config.toml
num_hidden_layers = 13
hidden_size = 192
num_attention_heads = 3
num_key_value_heads = 3
head_dim = 64
intermediate_size = 768
vocab_size = 4073
hidden_act = "gelu"
norm = "rmsnorm"
norm_place = "pre"
norm_eps = 1e-06
positions = "rope"
rope_theta = 10000.0
rope_fraction = 0.5
qk_norm = true
attn_scale = 0.125
bias = "none"
tie_word_embeddings = "early"
parallel_block = false
extras = ["local attention windows", "value embeddings", "an embedding shortcut", "skips across layers", "capped logits"]
init = "uniform"
init_std_qkv = 0.026
init_std_o = 0.0
init_std_up = 0.026
init_std_down = 0.0
optimizer = "adamw"
learning_rate = 0.00257
beta1 = 0.95
beta2 = 0.98
weight_decay = 0.097
lr_head = 0.0204
warmup_steps = 322
schedule = "wsd"
decay_fraction = 1.0
decay_shape = "linear"
final_lr_fraction = 0.0
batch_tokens = [32768, 65536, 131072]
max_seq_len = 256
doc_mask = true
train_tokens = 430300000
max_steps = 5674
dataset = "wikipedia_en"
Each number is 128 + 24 x the weight over its row's rms, rounded and kept within 0 to 255. Layers, rows and columns count from 0. Numbers have three digits each. The size before them is the row's rms in percent of the matrix's.

# down: layer 4 MLP down (transposed), 768x192, rms 0.101, rows 435-563, columns 96-143
# up: layer 4 MLP up, 768x192, rms 0.0991, rows 436-563, columns 96-143
down435 115:127145136115092126124110108099145152118106105125138129116145153152159096119099146123148128128147149143092144118099154091117142160059148124111182
up436 097:089120140186167120157195135162148090144135165123123138133148127148145134154151110118180147084157069131126149104164128125130129153144139118117118
down436 094:110151111113098120134123139093129096098149135152123123109106076145118116142125089165140123148161146130157160101143154128160120087131116107133145
up437 100:139128103129184134110166130123128083143121187122126138147122117146147139110107105117130174121170144138132135161137132090115119161138156178092119
down437 103:128112093149116125128132155125151119108113148102150187141121156131091095112116145129138125161142160119137125106155143128121166100139083102187093
up438 098:165141153079115070135153109123143114112115147149103140113147154143174141086124077124163104166097136172102128122114191175097121108128136126119094
down438 087:087133109135124172104101166084127147138150115139149121149134111110115096165087136167135110153132091071158149114129125118110124103164138108094103
up439 107:134166145133161129111127115164115144118126129087123147138125145158191106113151204061119085090151108118097137138146103146111129153155158099111140
down439 110:139128173163146120090110108141131113126106141141106171143116123132135108104104161144133122139122084130121183158119131174121116167052107049134117
up440 105:093123148129149179148183110105129116145159145159153148156112188129135149122183131091108137119159088154121114142091115159122104091073120119138115
down440 101:182143172143120133155157169135135142174127124107113115131146117148135120129106169124173131151098111127100099145122091098104137173095101086100141
up441 105:102131164165167104110155158109160104120131104142161161157119141091113150127112099116132126117129102118124121128115139151158141148133123107168156
down441 105:133167112109156104120105116126123128141136164133136130134130064090144102124137116114172123152160107107114181121119144113114123117135182121102154
up442 098:173087114145147110116174122131108115054146113111137122110140148104146150139120116144109123108148150138107167152126148120154116135141147127108138
down442 093:149158136132133135139145139110138133144108116141141137126155159124126152164143155121120087117113139175164172146118084149139176134094126126123114
up443 103:152152119104147131114120130125109075174143137108133102179157155136127144108164106159089102112118120146151132112147098136144085162183145101134055
down443 107:118126097126135142104153088138149149120109149126156100131117130151132150146102094114073118145160141157162142123100149129100121129172117140158133
up444 100:120137145173132135111137121105110109135118120074145100135123104147132195124111124115142154125139078092091102101083130125132105137121120139130094
down444 098:153097127115100135151114155145154140112142094124130134127100148157117143094136169151116131122142100132118113125106140089107130101133073101154139
up445 094:130135109092167085185149119125138107120124121118107104079106157137141154097077137097092127143136121146092135127128154125155101155085126103095089
down445 086:147136120089144122137119166103137078150168127121058122109097155123098141111121088119138117135073118100105123085116133148139135124144135122154152
up446 098:130130107133139148125120119143147163146184081145184103100123140124145105133145125119099106104140117103117120117152106140179117117176150095152111
down446 093:101078121145123132112112118112089091089087149116102101143130141154143188147148181109111182157148157139173132178121139145040140161144113145186106
up447 105:142142070089176096140155123140158126086074135116157134144120159122139148117118117147127149140095120106130154115171143111127093145148136167121132
down447 107:162142104119147136135156151114137132123111104069133164132131123132120152164122086148107092083092154135167098146124148091128170122159131156128135
up448 097:125142121135114135155104152152106143076120148135152094119155170148128107153174149147147134127130130121161158108184108142155102150111146080145144
down448 102:154135149126163151133165122135138142060147104122130129129105182125090133151109154141124111144135160119126119167102140120082135082117120139177125
up449 104:100187063122136132141136069169131122120121200160163151123124118102129121118168130115115126093156141163131096163145117149118150128129131128127122
down449 098:151136072150094132141127149142144151145114135076104127154131085116162128141127127109106118079169124145131115126148130135121137121168113127162129
up450 104:140116109155106162125149123154134176118168110137177114164118105130160149144109119117113148124079086173079129138157102115150123140109135133109105
down450 101:135170136095150094111095148135099118137108182161145121132098093057158109095116125119164142145177132144128103140114092155137125155157108142153110
up451 105:150124166110080124111137112216120108083134123145119148186173149165148124136153140159164128140149107193111119119108128168100131122136154103123123
down451 105:141124150076080105115146145153086157126103135172091171140152128131087123148100143118157135152130178142145122073100140143137107120122123115134137
up452 085:142131142146133133166156149142186095161123120150130102123131160127125090131141126104122107111175102118170125120087111160082150147107117172123113
down452 074:092116142104123137120141138133121147074122128104098108139162110142130137143115112155138130141109154160119103157156113107182125126150132081137134
up453 100:133116096118155151107148121170136128104106148154127130115127150158171116136118134075121158132130132100145134129121084171127130152145124148118120
down453 091:127123161135104141146146171147143138184127147152088133095108110091149137136103148102121141139087132125139164126145118159123148122162098121138179
up454 100:161134165112107138167140124162116108163135167134133146113170166143142115139169126121117103069124129119123128174155125124142104142117124142115137
down454 113:131097109111118116112157142132133121129113107127114120124144107115198112156120111051134124066131131154126152142143140141149113126136111133151145
up455 096:126148095154122164174181094167135136141151141143125125144126130121130149114181096123138151156139077143143107143131127119132134135131116127083090
down455 087:100145164115128084095117166063104166130099137114146169115141110118133107158126149133150113137102163136134117132146151145148121114138132135174155
up456 103:101128106119139140106145120122108153116167153120151121151121119117142147150178133147137137109131108107145145137151095156131080176173121153112130
down456 101:137122140164110155129136110101122111085117116102158137147180114143166103111102160119124153135149129164151114106170080125121109139151101135080148
up457 101:136121133154155132133134123163118078131151125142158146105144125147098110130126132108136159147149133142143179148153127116139131133125150141126138
down457 097:142178098113146127113150068118123088127127100110141142085129091134146132128106159141136135118136134152140183169115099120115093145091124117116143
up458 103:110092178156121107140150133137113137101120120124136129128116127128127132098114087115148137130166109150142131085099192149160111141148117073146108
down458 100:156122102115071122074131162120107118104109116082113138070154138139149115106132125125090140131155146106076169118101133122118099127171114084139161
up459 095:123126124100156153168124136125142114148164163134176132134157105144146125126129111151160088097117113121101131115161125171139095137119157137150080
down459 113:173184139085104167148140081096147136158141082158109128124127103110148144094155128117116122144124141151138128137133112142126127129124147120147125
up460 101:124118119121155119152097095112086114103138145110128126079142132124149108115156109160118097158144174118133136169120127136139064133096148076146124
down460 103:126126120107076086143128159169108154144114164123094126155132135118147105175119113130173125152130121118141126070120130136119136174148077078120134
up461 112:091156144083150080132124079101161142145142123114120149105156132124162148111144110111093091143115091112184145134125106142128121181103178133137116
down461 111:134151121099114115136083127079144115146154147134129172097161077103175149148126131075112073152084100116147155153089109151101154175145098183094158
up462 104:087099116090140146141123144109118154127147118155145155159156142100152101138098113160144146134124174134153124108111131115086099146137106117124106
down462 111:098117110157113123132133121116158153149136125097096117099147147148143140140108124125138116119170111106134112166135164114106160134151121152121134
up463 106:136107106092125128130179085146132144107116127130150137179131151090129164147149103122128135097126141096110094139118176121115128122133105121147106
down463 114:138133139146111127142195093128147144123152138104156139161138186137185132122149163140161130112127169109146111112129123109119094119101129176111144
up464 099:137083130141113151137140101100144120155143113143113119112179164123144167151193112117106103127129081124123182107089156150143111113139113118130084
down464 092:132129134143128146124105154101170118103150134110105146173159141126173103167121129168170121111116155143126161150124150098161149155135090112123114
up465 097:087150164101151135155136134141119113113144131153141149123112167180168150073133097134087158139183117125055132117129124146155109123138144094122133
down465 086:106114136122128129143105135125145174168129139103168123122140100080079139177123124098158098124125102140169106161126106086128115128142148226118162
up466 094:116128066118110097169118109129137121124140131118178145111105128128107125121114079106135167156182096189108112129111146138119111153155152119117045
down466 086:158124096094136146127176107133139107124099133098095155120128161133124104099089171122121133137084140132154105094080105121067122116174166161143146
up467 099:088135128116087120137111112119122121115160136126143158109141125146139128159167117127128157149159154094122146124140125121148079126125133122115148
down467 107:132108132174095124123170120137116106119149146100139159129110111171184129133129140143104131133118148135102135091085116144095083152138131110119045
up468 084:142123166113118109139126095127080117126102113126120101134138107103104172111150089107144089146158157124146151107100165147120111147095110146115097
down468 080:091160093120131123101154156098129171148143124116124112126156133131102119156109135157125111098123113090126148137145127155156146135163133105144185
up469 105:106125139107105111122137113121137106134096161172148107074165155147159142121156103112083129136176145138139123129106151116155104135171146106164132
down469 106:128134111147143135144154064125140146098104168097141117146084141159161112120154163107097132077162143191110139096142136096099111120080111105104106
up470 095:133118108168132175136158110142115142106126126189142129177094132184155116116156121120137148087155095126144117087150130137145128171118109147165137
down470 105:161102074124095127132129104109149113114088153161163126135112143116119125105154123128102150159137107148133061120137086134147128119104095172125116
up471 108:132084105124101082120134121148138101107169124132114129151155128116155134141156103126110105131153154149185157092126105144146159117192180096139086
down471 114:153142153112102125152106082153140112149120107140099092140150120096116099154182081129148094132104153099149178107108109135152153107115156121100130
up472 099:124149126163108112148136106102149107133117133141184092211112109127145141108107110120134189131181108137165109126117161131157147126114142163132136
down472 083:112092179140131134139141107148074140138166097135143127119126061120097142133148159145130113144101109130118120149122134136130139148099100191119135
up473 099:163150141091161093129168126143123126154114151160114141111149147109118111101109144085120106156100179120124147121132141169114134166136165126090147
down473 099:129142133118091106103132147127158099142118156145112134079154155092126101113118155116143125128171159136135102142157114139124155160101118120133184
up474 102:126109141110135127131161151128160134112135159116162153135167147107168159125136166109100146139106104213143113079148105145123117102133132128072083
down474 104:142090122106148164144101102083145160106105127129122102088145156111144100166138119100095092143138135137125130131178115164144119148148113113122158
up475 110:104167148105137131161140166137121110111080145135146133115136119109114153134148150105135166142133146131135145119118087116106142111116148124097123
down475 110:133171128119101147153125112117161061124085098081099120090123122141131166146102147163160125145147136103130164123150089140118155149163099130120127
up476 091:149141114171116164139117138151114113149143137078100098138117129160129140150130094116161117118145132118125103140112145128092126115114126106168089
down476 086:165098129101141116102147103132154130135149110142099197157154137162158133139153143144107140101109133165114134132154118146139136133148158109202138
up477 109:104122157109123140156125063178124094089122140136127151164109114146160138123100123101164099122133118126120132125128149130162125112139127136130094
down477 112:150121145090120100097114122104092122097140127162112164111133156124132166120136156139148117101141142128147094116105125152087134165110121130103141
up478 103:167162154092107129151148116147128117120123156138134057152147160133112093128117129090130152116129119140115132119161110163085123136167104147122065
down478 101:158101134136094109127100137121148130166083104141106088142169126111127130162136115076115108164136131159135180136147124150111133144137114161133100
up479 101:117125133109138136133149161113128090162098119144130131115142124135152103121128107110085083150170112136159158101135163110117111120102143144117103
down479 093:103122160105119131104103155137128117119088137092121151148098094116122130165081096128124119131130138114163122110152143135131092125114145126133130
up480 094:159097106085122121122155101130117130116153146123138094129145145100142150167148110146119117120100137142087126125136109145090115104151138149123119
down480 098:148090154139140143105146154125171121121124104118103131145115141137125152106136130123128164146158142131170145140114110126110104146150156127116178
up481 099:125152087110112131134149134156122090130123133144171078146140168112125156164130109158108110130145106145114115119140104124143129151095100123108168
down481 097:132159164109106099133164164108133169135112138125125134135142121182123111120136200150138143055109146120097151107127152160143155117142137131143141
up482 088:115149111142148144142141093152173132107125114122123158153126150160169113068133137150083164076123130132087159078107129123126136134086171071111109
down482 086:116137127100140136139087169105094118147122104136161120075148106129110157143125149133169093156112109124175118203124143138145125139167133164159145
up483 099:116129147120111120126156125175127072120140152111144149172146133081143129100110135139131111139148154117126104120127133131128095163134131130160083
down483 105:143134133135125112147144188106124156152115156129150110102131139090151104124141090169113134133107135195153129108150170124187164153122156158105117
up484 094:150130114121155131109110148124063131135149169140121137090129132123127098191110123136154118140083122113135148106152138120133107137133171140152123
down484 101:108132159130131132128145103139167110116083089132138130184139112115148152097147122131106127124176100169126130136110103118107180101155118130082118
up485 106:123145107123141142099124121149103107097125126137152135102165134170133117138141135151125185156117118111144138128131146128108102171134129110135146
down485 112:130183102132125133163102142130119145162095144180108092137130103089144118112116118074150168125122146145104095117131117150079148114102147082094138
up486 097:089120127124121119140126130162101100114104119108148119128174117107104136122125126151118166114146127141114116127119130140147061165090119081110152
down486 098:114138115131146108134167112104140185112085089093126175160132152105111138093115081123147179146155148110112156090112123079128140127106111105104134
up487 097:117139151145114069088160139126148142119139131116136081145137129160146135096107115159155124131115134139149142181104149170132093140123130138123100
down487 096:122112156111120117136139114081134086151117104144155157133067138068149133127129118108149113102128131132159169110107138133139113137158137152117153
up488 093:106148136144142142177156118143169124118145185130112145159104148137114176151122135115158139128126073141063158139178137135117109120108147148114130
down488 084:128096096160130114124129164171133122165142111116095161147087139115134113149139100129114138141119164117136152118129128135149087097098123129080109
up489 102:112111153090099115121149122119166113151155107135143146136114141137135121129136171084099153129157078152144157120147078120134118175113138152085102
down489 095:145100128076125141132106132158143095155165105139119129107129138090136130151148166127112126119164129131149144106153118108120162097131117160124117
up490 088:142127129147130162154098084108081151128139146112144121092132157144098096146124099118151147110106125128155169100161124133121114117132141114138130
down490 097:111126126123160127106160144134182119110132125120148136168118133109167135114075160105110144130118128121118104155103115130139103125110156158089139
up491 104:162152098152110152158121132128139135123092109167125074155104134103147148108109163081071160106114125133117134161154150152120136154076127124127105
down491 106:156154127171086136136133125167131091096099144117096114141168142145120170112142114104098111115092122114096144175135076163083148151144115120130170
up492 100:128085145151130129120119104120098157128127176192130183133093141166115130148141117088165101110115140130143103153142165113154105132127144113136112
down492 106:122117182149133178144139161144097113134170106139135133135127132175090108140125160140122162108138159146104121111119101118134128142133144118092088
up493 106:150130129099137124149137124146156065124067095129113108105159160150095147130157090143105101146130146160143167137097138155122140104101097149144098
down493 116:148117149097151127147108100116158104115087082135126129100156142124098127132135105102104122123150141098131122078116120129139119105140134136112140
up494 101:117189137063114147127116109135142118071159110117182083153128140137140157144114105139130130143103125161147092113140147113152148118119126147126102
down494 106:154120120129115135137114132108132162142150069184140093164108109124119094121176155148153144126110142100081141119157149124140154144147155131111150
up495 092:098151139147159115145132109155116118127155146127131124111145134107145150122171161106148088150143110140091169140147142123117079120160130168142141
down495 092:129139092137103125114112126132180132083119127140142151126076120120124122112121113123116123127135128087138135073108108122195138102115157133097125
up496 106:102141131109184129123136092114126127116122103127145096148149187117136137103118111111105127123093131116155081100146134173130094120164136151149086
down496 107:102141158114155160091121147114117137141119134132099098126137155148143156133122127099097142137103128109130089147163084147132090134128159188166132
up497 100:121125113138121098106132102117126075047104171136123130195116149123145187138093129109149119117101135144093122151118126143194119106116171163126113
down497 102:157112120125113185109152125146095101151113167133174140138151107086111116116126101068083111152151089170145122161111061161139145143123143136155117
up498 106:127107104143165125103112109182143097139115134091157126137162169141116116154119089108090174120152125107159111153145099123117125136136128082155076
down498 105:126113134121114135100147144193113109127133180123127163148100159110127152144136118087101126172171145110142107153149154127137153133149116123184125
up499 097:085152094101093185104122149136105129120166139129128121131113161145135127126136136113125129154195120135127121160140105133106104139122154102090089
down499 092:125133108116110117139142125100096109095135121055110159109152184101124155139150165128106137141132111150166121155150125126108172133127152100161126
up500 105:125131138127118108122137138117082107137152139112149130162122148098158131124121146108111147128109133094173126107166114126116081099114125113071118
down500 100:119111094132122163110160113140121120149186135084134142140132112126154134148051126068134164159124092074163122180136117142138166132114101139129114
up501 098:097147149152118138121132130096165138100133160090119170155138145165189105076108109108139168127144112154112134144117144137130118133094121102117102
down501 086:114146119164116101149114150142111146117100124097148165142104095117185095104095127141123149122153147120114118116108125119126131101135095098156144
up502 098:145123173111120100127099107112139135100134105141125113165091139145115155119100131101083135119129103128135102109092098137140127089128115124098142
down502 097:133127167127116150136162156108146088111164111107115099133121150127163134140120125100121129149119135128109149107140119105138151110143109159129154
up503 102:068118148075146147136144092138120087134136152112120164153116125153131102090128117099128130151135114161124108161110151153163115115117135151142114
down503 100:086111148112118103173091092107118119081125169185133127104149096108137121143128121132142118106145123128103142138125067094126129081136155122112139
up504 096:094111120184165160105164149146102075119141138188111128145121123102128111129140101119143142114112098178136122080149142144175113134118114121162134
down504 103:122141110098106137127107153096140136160125112080160137108104111085130123104119151126095099148130097130135185131102141108062125097153140139104111
up505 093:147179138106136088127149153126117142115097120106080107105130136145117131103122091101118115146129123159128171105136132149096153149147141101092086
down505 089:121134127108106118150124132116152143139136134131084092130115154140175171107137118152117148113135136082135137100111158069128121138107159157160143
up506 107:127149125181158159144164065084105103084150115125161121145140168143145118157149127178108127103144139165104161136166090143126127130090153127152070
down506 111:119141133161116107153124152110086120117144146098146134091133155140133149179127144129099140122163150163133135138117117115117155111139101144148087
up507 099:148115142144117105140144094147181125093114113145114100150125178101153117138140121120159162140159156109119104130120118092129116140140163146120138
down507 105:133176140105121152105110153112130140152160092121141124088105112144159150112141109123116129164108130088133134096080134136106099141156174122154151
up508 100:127156093109146145124166164100128080101120105159139067150123151148161145129141121126122144131129113146126166127125104128106088121097145121122139
down508 097:145118167110091102164146146147141136154139077104121134116114102141154079127119157112099142138157184147123134112098124087107134127140127141179141
up509 106:171127142131143128126178108126164145117128140078130129138171173099126150099146139142083127104148094140125131136115162146095102114167141212153112
down509 104:137157129171153098147141135126147204118097139115130149099124137118089094117111144132081107085133144102138122104155163115124136110131145198106120
up510 098:157139185126158085162135107157151124103127126137141129126172143156093135118109155127151168156158139167117190150110156154119138149151132154171095
down510 097:118158103170122150129139120083152172112182175131106068135129120113106178156125126118131112110078126159149155163094115146089123163097136123098084
up511 104:138143100126130166165106139118113161129160127141134109101131148135122193159119100136122135082159117135128137120119105124164118178116112124107142
down511 108:140168141138106135136137126135152084124136098131157104134107118106094111154093125119147154140124124126109120117109155105145144065103118104094106
up512 102:117122119119120081128100148143096103132137116173182136097095133136141140161105146124146126132133108133082135116133156145158057171104113098117144
down512 106:102157106111145127150118116118103096147112123152137141130120126111147144137121140141133167156118135163109133096113146116124096150129119105131126
up513 103:116120111142168098141156092140149114117111135155146144133116158133160119130187111124165116151111132132166151115170108154115122098144161113111145
down513 106:163131112156163150134107099145117144132121115110109166144110140107125131140141145139166124130135145082143108131102156106096116120111117096139116
up514 106:156100163082131142085137131124119078131082137167127087146121127121145143128141118115097141153112072119111125138114101143124137128115130167140123
down514 104:157114120114053148101108183107162087142156097121127128126137109109156146128105152087096108166115147102144181173090072144099132141104137173127142
up515 094:091124132148077103131149148141123131121129116131131118117156138158131206108161098122141111100135120126161134120150149140107121141146122150129138
down515 096:120122180126145157132118101158114135142098063154134155174119147156118116120105182159104148160129158085117099127082120127099114122115094119137095
up516 104:116127104132075138166148115115155159164157127147165143101124117149127146105088140127087106093145095152110096110137171117114116160123157126136155
down516 099:150165080145118116153118084122100094100152104105099138116160108147130139121120126102189139096115142102147139106192143113159142104086126130123167
up517 096:131180129104093125141117124123144150125107099128146137138128119113143130118133137131137093088161116131093151129156120122137118142175132136128113
down517 091:126113161151158109098080117090182101158131140095136118132119115131100118182136098185105119125123099117105131142155142125141148130144143087147136
up518 083:099110119161124112104101109104143124125124130133112135112158113153120169119109151113111167098136072135124149128138164161115117181137103114118169
down518 083:154113110111122151167177135146145114140156095128117109174160106128136096150132148165119142141135163106156109131136115141126103096116139151148121
up519 107:111148109129136093111107167186155099093128150109151140145163108108138098136158142104116171168152103139130115107111130139142116123166111164096137
down519 104:107124087116104112142153135126130138132141108107127127113156153142140105142089112131120180129146134119153140133132114092143138136119050137155132
up520 104:118148124150147104121151144124162135106110137112195115143168128116164161112149156119128130150143149129145089123166130149148133150134105157109090
down520 101:159129177182129134152155118137086147117131103124146118127176101186129187133133116165147133174112134099120090144148141113134093101114123183138129
up521 102:099139148118119127122143124127126073090128156160119097110145166117113155109149150157099079157137143124110178140151134136148098144143117136151122
down521 098:131146124139077107121111094104154135123103150120120068107116131109101136118111129156148099158166112096106130143120115151168156106133124143151132
up522 103:145125108140121077161149136146113138108114156167134145152157133123143135142169145113130136107124146169143172154138140098134129155145137124102146
down522 115:179148135142137084078127107137136140170139171143098148109176124102103128128128102142125091153134151127159140164116142172133139148162127172113171
up523 101:120097108110137119108159132120124138121155216126107115111153115099134178109134135118111130144133120201091140128118118159111112150183123140090091
down523 099:129099103144107138115169130133112177168139121114143115121111061115124098142106147151137099128173127159102144137123114162137173122110119146108115
up524 101:184153118123144136133138110140129109137143185139149132149162133131163171119128131093136193154145148086125158128134105152145116122129130120126136
down524 091:115084102128169151139119119152096117112147101144116113135140124156108156168112152122120130138124102141129138148138097125130135121119099174117136
up525 106:121148137137126141123113159162111074111139142172168139145143150124127146142126128124102096109095105116131145130146101126139152123137200141103139
down525 114:191104145124114126141149164122146120089109091128107102139130122115124147132132091074138089156106124128131091095156122144131144129151181160118103
up526 104:142142143126136120137210117126125173156149155181129123149177140115075119129172111096124135150109080108136150128148137163111116155167125138102150
down526 103:168144128150119160142139127125103136113111133152134099129107097118117118132123124113136066118144155113153134125112143160133087078123146111122133
up527 103:168138103135166109181148128166114101130098159153146143143137160127115134132182159139122148123111098154140093132142111128102110144097144101109116
down527 101:147143150118133162172116120104145104133148181107112171147123102127138140153063090133143087124139143073145096169119150151108125114164092118105130
up528 104:154100130110106121116148100158132127117155109140132149141133136180116139149143112125098166112138135129166160091136127130151133134171121108120119
down528 106:197110124104104137143139127143087135104149116126140117147108155134139154114164139116118105104122115146136187206126117150081110161124106151127119
up529 100:136089136117145127142134049125104116133115165143170108142126154149129137149120161093132160111115143100094151128134095130122103151168155142104145
down529 101:141076139156099114070127110157132133105154122145147135136156152138094123105123099084167134134144114125165133099147169129102119100112097124144096
up530 089:152126123131128070134134126120193082132125097118161151121124146205096153110120100121088097104163107111119125100163110148155170128127131117115132
down530 079:151151114147129138105110144131127157091119122099145133137144175124151140092176117122098120184146141124135146075124179106137141155114159156159141
up531 094:121115150121144133168125106146132123115121123109136145138139116131123154159109106071072132115137153169087142169107124156122157065148119104123111
down531 084:102106102159123165110119119194126120147119129144119153144127126088141111150157167154139147116159100127123135130163132077133133081135130131122123
up532 096:112181130093126122149143121109132115145112147120160126167126152092139138145089103138130136143092079134108152151114116113138139142145116110079102
down532 091:114127107102149117110154155164094087124086125122125124107139158181132112137109117114139125116116099126131169129104101125122124109117160136124149
up533 101:112108120132141099132134123105179115125104141127132127138171118115145178100144081091120135166146177128159124146158119135124137143153109107148136
down533 089:107120119104156095108122090117132139147134091138163114152099092134120175139169136084103110166131147116121141139134113143136141095118114099147144
up534 093:152098145149133129151121142138160109131098140109147147137130132097109108136113124122129097129186130132127145113130120128130089149125183160127141
down534 093:134122113095087147130114155128167165138121104091093090165094105107151076104156107159085098139159079117118115148099146126137135148136128092117131
up535 090:114104144090080118104115102086140108104129107093150103097135134099089136133133086076118164127149112101128156154151108133132074130119104114063110
down535 087:139119158129115125104086139127174096145122122139099102065100144114156115156178107133113143139086090125110143121121126130121197099097108165101149
up536 089:143107128118125123165132104119130103123113128146189135153175169105134113102142131118111139108111137141138152110123114152135106137102105097140121
down536 086:122133119153123105119146135132167096154141126139105140123134173096077146131105105144154100090133125141147117142150101125118142120178108128116114
up537 097:113107140118101088153126123094149127122186145128156133098151149114126123135129114166087127121146124148126121084145086143136091114145153110132134
down537 100:142109105112153123130131127134149097098106115143101095129147153145083106129127162130135140124129100141141167122104126120080138132145095124124129
up538 103:131124128111177098102152137112151106124086112130149135132137136130127088080119115124097130096065096141142157154165110138092144127137120104126085
down538 100:158156135102137144115108074132155136136096104133122151135140138152075141060097113160105155130085106102127134118100152102084132124093137119163149
up539 110:120114132119147105132171087117119109073140166156125119129138123133138130115140129151111077137198105168175132145166125128115079122155135149116076
down539 103:121122120124087145112113128162112164141128181090122125134147136115106100123125108149166151106149087126134107122155097106130154118099156119151136
up540 090:159145094107102074137156169138141102142103138102141126138133143156143140091060108158152161123133145168178162140153127161103127138134161128079153
down540 087:112108113160143159151094085159093128128131097154148122153115108128053117120151149141110142144154116124140111131105133143135134108132171151136064
up541 105:117085139066171126094143129164153139146147146129138155166097149157154115105104074084093131116092140143144178107123114133140123156141127127146094
down541 112:058145131116129164098133101093169102114149085174103132104105111141142132120126103104120119146088157105133135162152108045108106124126125173097097
up542 111:134140100112127123142131109135105124136096119124127149124150174106135130147148100148068123126152113205161112162137142119132133148177108136137079
down542 117:175125147117132115124145143120118171139122110168126144118139165151137107137104084087152103092139149150153130140134143101104136179106144152116148
up543 101:121133107133147095173146108115159136101158122118107135157163127103162120121166167128123151074114128165136159144123114180132153190131168102130141
down543 103:110148154148150127148079127110154157139103117083114111119171142132146117144088140118164128100133161178099129115129148106140135108138159149139107
up544 095:128133176141059094142119098166192061136089099166101135138141138143118131120135155132144117089136085145095140117157128123130091167139128139209139
down544 093:123115157121077103103137136102174154155143123192167115095129103136060116082117139132145129152138089138103109096087110148143091163119121179152152
up545 103:114141137157137096136151130157135120104130149152144110084168119145127114123158160140121090112150129145109133145109128126155144156119139151137147
down545 093:191145089122100143146091138119091158113136130130115137134112115130131142150157070141080088118117114120118147105135138131106169092110108088127109
up546 102:108112106119161115146133107160104094157123134126138125135163129131128155126117107101114107092143128142130129136133117119153122146099152139086129
down546 101:135177126178132155112138118159116147173100084123146123173097115154140138134093138131122166087119125110135123096141136132075124132141117134115188
up547 102:123152135102130116141156128154153150085124094089151112115148114131121191133172115093125110111138104144127170127172128149147103111152129139111110
down547 097:109159120086124129158072117112130169102081148071115135116122116109145119117169142150163117140170123113167140194134108175114143134138135123114101
up548 092:112155143087142116140161128116145127120138107132111092100131111151142134128092138134148148111154138118082137117129145142125091109099171094094122
down548 089:132172138113114145125096129141148117145152146115123156122142175144154124147133154140107141140112131127109150107109153120048161095114110163142159
up549 101:105106098107141123144096123129105119090132152173141123114092130096142126144118128098102114148145116122159110133115156146149104132139137104123095
down549 103:168124091137076107104156158141164095133117137128076145106118109143156156127104116128138179111140105118133159147095112159094127110136124143119153
up550 101:063126072144123131119135136164094096098132155127111085150164126125115127125103106083087115138116136112147094151094152136174114170140157073119130
down550 097:137074142157173094093149091128153156161123124143114092111113118108133158083109154126123124118110095126148123121135108116089149113083098152146120
up551 099:148107124088127085148155117165185104144123111166120131110150125134124119062116115137124132116117106115153145149110121143146110180127148104123135
down551 105:133146144122202120153133067133129131105136058158114141121128064144149157098157155130104134122130110108142141102113157171115144108074129116112123
up552 102:168121098152138075132126109128126090139159160156146108112137149125130153113094104081108159130111132101136127103083089094156097165156140118115140
down552 107:098105113122135171110113112136118144148095086143157107129138135143127115125138112124117112120136106122141123089143160189134093112115133125156099
up553 101:090120136132119116134122140144116123082131156112134109131159119145129144094102177174149170100111130194130117127095103141162155112121132066129110
down553 110:111126100119079102122078122156122109138096107125165115121127118103123095112118128106152111135139156104130145099064155116160115162136107073146169
up554 110:088170117155169190134159140165125123106131164126147138141145135109124151168103109133109139121123064126147156123151126106155119154110096135163106
down554 107:073076137110126101088110134112140114119155122120161112138105063137102092120113159140159122095152162128122120096103144109156111129147140156104172
up555 101:106111112099121109134103129157144119105105160135160144120155156118093191128155081123120108132154129115098156144094179165183130147115142139132131
down555 108:115110114102123104146102107126138118104097145143148143115098134089116131133141143109118108156133095129132110100107113122134192164135126099113139
up556 097:102127122138131119128133077168125098136096092158145134137109124134099118103111115115166118126137119118138093133119127147098154118102107149109108
down556 094:119154101159071163129122129133103113157107124101127163141120095153091121099108134124113131113073142157161104120142100151111149147133119120160123
up557 096:117152106141140163143150126122100154136143157114152108085165143115133110151151101113142123117121094124112098147112175133115083150128140103132154
down557 100:104115099150096113153110094102156106129143113109099115140161140155157176130152115138148104121122110133152130075130158172134130095112158114126163
up558 099:119115148134108111151179100122161120103137174090157090131151159112152110076096099079131112138134158141121177137144149139143137143128134146088103
down558 099:158126149119176154136133140128157134143162157107099155102123113121156124113104166107133087150149167162131140129125079171157113135119138102130166
up559 089:098135118182142116140110140118135106141137140105159105133155119164135127117116131104145158123127171138120103133117090170085155117108160124095104
down559 088:144152150115098137136135101180106176116142155145116146183120086139127155134132142128128128115136125111135108167107154095099115156146102121125137
up560 111:135095135116115104077153126110132100084115126150154134179101105150117114111139133092110117094153084154104126120196143135145119144103136147122083
down560 115:153123113101154152093078120111154146121132091148108168134151102131096141123153131169133111128138072130160079078150149157126127135121089134133106
up561 085:105151135099131097127140106085194125131126110136148118169125130105143129113127147132129062127173132102135096134145134130129125145122143148104155
down561 078:120110105111141131106116128138103158130123170110116121103112083111128113123174099116130133140102138131102104089112135140099115114141145116131145
up562 109:141134131115107085151141133164118094127113159125124117123172145137117126120121088108119150134157109117128089112147162118167095185124096132140102
down562 116:156152140126112146136098116116132124118139107145118107095108093120168158101124089148136129124109098120158124095113119137114162140090146091092126
up563 103:113147065123107166089126138124137130110102108146171138155150146107100173147162104120135115118102097132116157166149113120123102143114117141087139
down563 108:149117162135132104146115138087114140157135093130137148136180162098142122134147115093127162116141132127152135154130082091128146183161078138125143